python train.py --n_layer=8 --rope_base=100000.0 --qk_norm=false --init_std_up=0.0272 --weight_decay=0.31 --schedule="wsd" --decay_shape="linear" --seq_len=1024
Each number is 128 + 24 x the weight over its row's rms, rounded and kept within 0 to 255. Layers, rows and columns count from 0. Numbers have three digits each. The size before them is the row's rms in percent of the matrix's.

# up: layer 3 MLP up, 1024x256, rms 0.0125, rows 720-766, columns 128-191
# down: layer 3 MLP down (transposed), 1024x256, rms 0.00628, rows 720-765, columns 128-191
up720 077:113115139140064113122128125109143134140050113090139154120141105137138139110112127126118141143174171140156157107152124089129147113121138112145113166173144079078083140120096113141111108139164114
down720 089:142174115135162124103107118114161122136139108140129129133157106123110132092117145106162148102117132137136127143133119110133121095134171157157128122133158160130140159137133111153148175146117113
up721 079:122079137102097105136162101125159095144085120127130109119127075110124169101127123119121116086104099158152097155116105112117132179120144148097140154131122145089101126159078130112086153149113164
down721 094:103128128154123140134122133120142115146130127113103149127151101108126175143094170107126128092112125139108115121111130143132120134127119137127153114132146118090144088114134154137112142134122142
up722 078:117159120155150112104137125140130103143151115127108129094148144148100115175150115113102114161128093116100139152107088110115133088114105156138089128083123133142161128103131072132170094121138158
down722 088:151105122102125109098134112142127119158098127175102150140092108113167135114156126133124133130126101159111126117138115149095146121130144100143145098162133098144140135136121123147153099125111100
up723 084:158132193157096154131115083111126108125106101129172126170150150120069131106084112125085145140126137155137118139115141117098138149128139155154141129173135146115124125141154149135090121089130100
down723 092:129117095124124090164139110120106121170131133148129081127144130158130162148131099143142137110103147091135090088103094135122115181137109138109144102155103136105135130124159117147155142133137103
up724 083:112110077117099125120129121143101100103169144078153140127133116139123085131097079119118126136086120140132125182147160166136135150131147134092130148068166143109147156149129122117153159138123155
down724 096:129135113104130161113118110095152136143187136135142140116096139143138126129109171118092163174147124160135117113132140137131115144162122153164136067109131146110162124114118158102115104132171168
up725 077:137099129115212146144119136158110166159157145138133090171137147107146105116145169088117158115124104100111136123123100112132147135124151154162115113108125136137082140106139137144145131174168127
down725 090:143116108088128150142094146139099149100117143122154157147107109121081142146177069109168099124139172115101153114113119138113160104153113173120145132125148120165166122156138128126142104118113138
up726 088:140154126143148151135107128133162153133165126147128156098116126159118101124151122110162139158128139101113122112122152162133149128103064117157121123090090117132151130122126107140145128106086122
down726 093:113104131101111166120134129143102116137147167147125132134151137159129101133160149138123164130161144174105135118145179082104098155145086095159123082128112116087123124141100109129114147141162107
up727 082:154074150142089124113164086111105098127123079122106101097136062105114182143143168099134115102107149127100141155130115167096149140120152158104100118118115113130119066128127133098095094111151163
down727 097:156107103114155081135144087124089157101109118126124083120128138140128134095130119099111142115138117098159085161139105120133148144147131091093101146124141099127139142096134127163125173121174114
up728 077:123151153137114141102114112175133077124163157132122132116107092125128137124140161158146140147132148131138140126127125121151089072116132108143113101118074142124112108141113137132164130134137111
down728 099:085112157124108132151142162127153113107109148112137132118150141132140133148142187141110188113155119130148115151103138104162104148138158110156127114102070109108125112136148140118147141137125120
up729 077:120143148155175135105149145151140109125098138131126124131128090123132133115117179112059126133137137119132120151126115138111094099129123099148136145131132118124146107114120120129139085119122110
down729 090:126101154119114107149151119143119104151075167122122143156111126103168167111172107155162131156117126094149131135144096134102128129142140109116109142121104134117150164189126107099158098134109120
up730 084:115115093155114093146103113106168147109089129135091148149131118152135079084126130150086139155160110098106129132141146121116141160140139117162122127081166142164152129121099098135168114123132180
down730 100:130125159136110155137137165131151112144121132137139117105133094115109148148184102149102073135098132078125136110120123114121115070090157150137143147133123111142130130109103111078093103135050162
up731 078:138129161156129150134086127101150132132083116124090152127126138136121124160106142086129128146113116114119132128165095145136093104146158136164110118194153141132154141123129075134138135123167114
down731 097:143050098105155130169131111143102095157146173167137101086117121117155129124159118153148118163163109089141126117126121155106128138131139108104134141159124155109112111161180121123111137139090115
up732 074:136183106126092119127123106128126120138088114117105114082143139148103140087133071115100140166101108120166078138105135134132146104119133141082134163073099107127143110072091123114088133130110177
down732 084:168132125129096101130130146120145122144159112107083146121152120089146133088113096148097103113149132151117144108124144145157109147091142138125149088110137092094164110102140131087124121113153162
up733 086:099103190074121114154135086122152126141142130149103160098134101103130147092075114117146135113147140104078117106097140099115132152104101110131156113124124134144110148129075123116129111141134166
down733 088:091136097125125162123117117145126120136107161120103105123159140131132105138118138121143130066132134119116099125162092167110151108107099111125087148116171113149078134119173116114144148142119147
up734 079:157164118115126120146137143146162148118160144087130183116126085167116134160120160125117117140138131143141147146150121162119137145134117103119106057126136091121142100144082119092136156165163093
down734 091:127081161126132106145121122135142102148121126119143119108107136142116150183155215161133152134163143127158094097109136091107136125157142062145120159101081138122101133120106139095087113081092140
up735 082:114091114150108166101127084125113117123137122119126087170131126117121173143120133154123135096119105127118118138121108134116065130116123168130064103152086145121117121135154140117148117179130125
down735 098:169127128118096127126149146162146131105106118146143144137105130137131114152119110107116124115065117114142124164128126143124152094162141204145135137123146092132116135136156137167147146106138087
up736 078:123151129092152156135125107129117114156094152084155140108127088124130149086138130109195127121124076137121089141145126139116074149132118074106163082088110157132150119091113115121135116129129141
down736 093:151073130162146143078127127157149105182104145085121145114167157107115132055130102120157112097192123137103146118147127108133097111070103134121134144130100128101141111135126131100129104137139153
up737 080:096141149157175126133163162142170102139161112104113122098132143120142134156140134160146126139142149177125164110094119128099145116128149137078152112113159125144072148194126137123140116137129133
down737 089:123167151142156120123101138111143135102157114118121149133162116124125120161130124143107149098073134151178193139122106163110151116127146122134114110124074150141145150131095144166163083146125096
up738 078:129096134097086096155159119097154188138145132129105170085140140092133133132115073166102062120131138150127133114106128105109121192117115128140127134178136125151138163124100116104126104142123175
down738 084:147150090118120208087081123148152147123157089128120129120119134137119121134065153114131109141089116150107100107120126155147134113097131112136130134138141109138084123101147161101115150151144090
up739 081:094128078144177152151104177139157121118168117102125165153136171127152109164097116133139167160120087127137081098115145151108116130104110080134161158122175102129088161125143142153153132137102098
down739 091:160123128121120120158111113134093111069152137146162153149109092149178134154150107134131109108104134136118145073132111098146150085133113139140121144162126134099092126164159140116115103163118147
up740 085:093084155085134124163111118125083148125146120134088147072132148113112145166116139129111108122128128134122104105149121096123167150156091117111125133153102150140125149153083100121159142165164120
down740 102:127151125171192126093125127122175162155107127083078141124140118102087114091069158123148119114138131112129090093139129153132121084101116127134134147135130075193116084101148150142120129110092148
up741 083:140172123149117151125125150134166071123123120129164135101112127141117124184137146053128114177155147111148153154149138116136165074136148125144094142084129148132129134125107109112132108121165156
down741 099:139110135078135100164158131101126097120137144151135142129133144111149130132154150138099159109161131120151116142137141117092134137160156116161125125143132153159118118111119127135118163084129174
up742 081:130152092110126134135103113144156108101128114109141159098109082142131102127160145164114125135122103160165167147123149159157173129131136166107128143128101164138137139129138152134152138125167140
down742 090:134134112122118130107117135136176126156166090124118132107118120141090132141103128141098146088168140131124107125069161107162093165119084127103163092136129100137178109103087145155096129086161125
up743 079:103166150119185105131162154150086134121158116138170131087141115096135113143146138152108153133082155147108142100159124192165130127136119119119118161145115120122159151150141115141110136136130115
down743 094:192136120149125109148133164149093127169152144138117170169146111092146143110121114125101096145157166129125161186104146064117100149153120134137151100118123140111144102163111186117138119135136112
up744 085:116122112138127149131137134158108158132087088109151126162148105091157109088159104151104157114124120134160112098150114139132081108096132085103120139130110119133077143116167121168136125142119107
down744 097:163142095136121131120116134132127076135094138128159193149143099111182140119108088125165106131118127153125151130091128107110125066129135154109135145139146083096145114144115126138133073131148119
up745 079:104091130146130125176106146121120101107117076121078138118106084145137117161142168135117095118143180130135119126163113147132115108125136125160121102110159059110149079146111122123124081126133089
down745 095:136137161119152077139133120124128109082136137147103115099131124145136143122141150132124136119147099122159104113134138101156130130184143110095096118105126115098170111140141091139093147175106092
up746 077:117195139131109162117079112139168086199103143150090158114128129168110115144120113083127120150123151126125089157125135091119120078112115115162128136092132151148178102113099151109128166091110106
down746 093:107084113128118103140165119122140111156121149147091078082128126161139120143138145188114139131161092148138142130166119127134112163131111094116120122158107115074122124125135095136114154126131127
up747 082:121136064123112142146121142122171132099152138095151173098140114156119121107137156140136120133115142148194087105128108176110124151101126187157126140151142100131136142127119134126134107168159125
down747 094:138105138133132107096135128101142117167169161153113144095128130149128159150111101119127140104113121129148158146147125098116096177134121150121159128129126146088161141141097130146084111187152112
up748 077:154085129127145135093115129130154080117173090154135095119113179104107106189129162107129155131137171121103124133129077070111153118124146183191114117168156130136145162157162139103125087108166115
down748 098:105105141096162121112151099125133164108145113156132072107097091131133145162154128144137134089119135110129137131153116186158154200156133116132127135118128118163142134122148137170129140116100157
up749 083:129160156125129110114133137154158114123149143157143145107110147155115137173122144165098130094140117151141120109135114112138157090157127097111129145129119158138156102109134120129165119109142149
down749 096:122156179139127113154146134168136116131119109093110166139124105139138149106142184131107155093149147130104140131136151092145102149086135118145154126143114122118115104146105125115134163108079152
up750 081:113153161090137139134122156091131171097114121130170137165082093120130099115123196088157163114119155119126141111164136146122154147140105146146135134118141104117124069147109167126087151115122113
down750 095:126116138117142139133109123124116091141133133138135106124135130100065114131108148090132101148145093100128135120114111146124121136151118131095092123118120203137131161130097105091106144149119129
up751 084:163116096107127177112115136163118142131078123120177116150129192111113119101115112059132165124123124113155105142149104133116124124125155126124136120166137123141125111115169173138152147118157139
down751 094:103102096122141145135107095110161111142113153128126139124145142107112106140141142142149157162129148127159140146108103163108138118145126169112151140110139119134168164140173091151134114083150172
up752 081:111078139113136140165093130150129093158163136150097116104130122116133106154121140134128109126107118155094138153133102078130072148138096108131134131166130095137131107102138128099141149159152144
down752 096:165130102118164142149107165105124133088080127105106110111145128119124106085114128137138114131136120079104126128107128116188156134100129101137106147124121069142152112147150129108165181082090156
up753 077:069122148145077113160097077135102139127138109085083163115130103087118135081115112169122099128118106120160115100110101137129112125113110094122146123109141182130126101075117108154102134145121182
down753 099:162115121164085135109134136138134085114119118114082146095164126156153132096090126143120137148119107115128083086102124125151113110105156141102132121128140110116149086120153128132134147160125111
up754 075:140152123128139098114109125150109128121157135136151132074117095136120095101129102134135123143113129135152151152122132203126149148142183142122124133116089145144157154157120165113123186118154135
down754 086:138117097157126119145138160104101121168166159144109151151124122111097154165106126146126133160153116137164162150109141135123115171132108138088167080072128132106143123148114133106083090171141177
up755 083:119075115133110126110116070133142103164075086126148131093089106085111158134115133145101102110106110108140146087138095101104125153097133133137118136169084146141147137136104152124139104144153153
down755 094:093166107160130149120177129129164125093106141146081115130174137093153131123107119100150163101106110102110117134119136138153126120132156123111185122112151110150139130132156103152160158123118109
up756 069:116169155122122150118136169156129108121127124128123131129143150135112114073117115134111138148132131132118099150104137176131122096151117098114139130068143129157109086115144105133154143095132168
down756 083:158130110142111122128123134130074115147095108102149169107112113109147141072129137145122148148154135088168123136085083168136121108128111152122124153110111106151165168160110120127154105133137162
up757 078:147149131116110121157110082153122075138143121133113162138113154140123127137102100133167142092121096092131130139098149127117122127156121123052119119099128112123147114118147093143126127110113130
down757 091:167129131154124091110133161102079152144075107157070138101105104147123100088124129151098140115148117114142125096086129150164125102122141120117123111087127104130175119104176120113132144153099127
up758 080:107125178155110150140127141113133125091154133142112094114115135140121116144106140133153099104099158119111150161160132156153164155144105180161103111154099162088200118153108087131146130101153118
down758 096:157121149129145120127136128143106151125170152140149087149134145160103098120114161130134100136143123108115110167137143134124131174151115127148118107125123143145117103106141129123102179160162088
up759 075:140136132151148149149121137114106152112133121145147123086097095148107114132137148148133116132135148142162125068130134136152128115136108144112083112140118142115132123104102139122138194155122144
down759 092:129144160131094147100120113137173096104135135118106145141139146143116128119100140149109146097135144136098107072086148092117103141118137092103145113164114143136102074147128141133165109075134077
up760 075:120171195142124188146156140149106130184130129122149138098124132139149135164125142161159137113164118112102181146156149065131138109152135061106095118152124124090112129104138101139113122141117142
down760 085:165136151127149153116076126134150165122121109129152136146104148099150123091133142143165123109143135130110107086116145102123141066066144122150135126119122166158117135137178133124183148131102101
up761 082:144099170129135129140144140122124135112131106145147123112138087178124174152115167097157141134129182132116119176166147130153125125139101151142102132102115143140141148125139126110144109192123079
down761 086:144117123080141139098110121107063137144158162136130134122116144171084126131136149095124171118143144151123140116143140099087121139163095112139131144165114149111110114124048133126122148095149132
up762 086:098090136131142117136141091123112188105164099110127145177124130122121149099129126124157097154134117138134102121104137123111119148132093073151158109145115110116080123152130138158120157096116076
down762 097:092160155142136173130142123119115159156117123126107121128161095115116143174106147090128171119110127125138136097134161141138119096126110141098137120130081110161153156116130126124123089149155100
up763 078:137127129134118092141140148077113121113113128123086104120124144134136132167105114142109127113094130108100090121106125131104104138145166113177111144159128104135163159143132104130144137144093116
down763 084:158098128119162120112140106124102137140126136157155093116081101119119143091166120111128032149096081089098118082161120130136132127139110114159128154151121177104091122148177132106140144158132096
up764 081:070151124169206103135134163150083126132141113138123084113140182108141147166156145131144086118105154150142136136106113147122092097133176138143134103110121109127120126145150168127110158136142086
down764 091:169142150110164067139144127157137161081075135118128143157098126119097154119140084136129085150136126115143187142131136122106143138120139155141111130126117126150135137173100131125107111145137155
up765 080:112099159182136142121106133151114128119137087139108173091149113103122111154108181140109126132175121124142159125133108127107141106130115144149095149145154157105131124137129133124079109113158118
down765 085:119115114139127095145097126127121130119146118139106140141113097149142124155152162126137151104121160150172113123138141140137097097158147092107127072129153100109167088115164177146140158180127086
up766 080:153141100098111120138116111143114105136103149135091130143122144125145122099112092148132129148109092109150159126125128122150143140121125122115156133162105173118131172103093163137155168117117147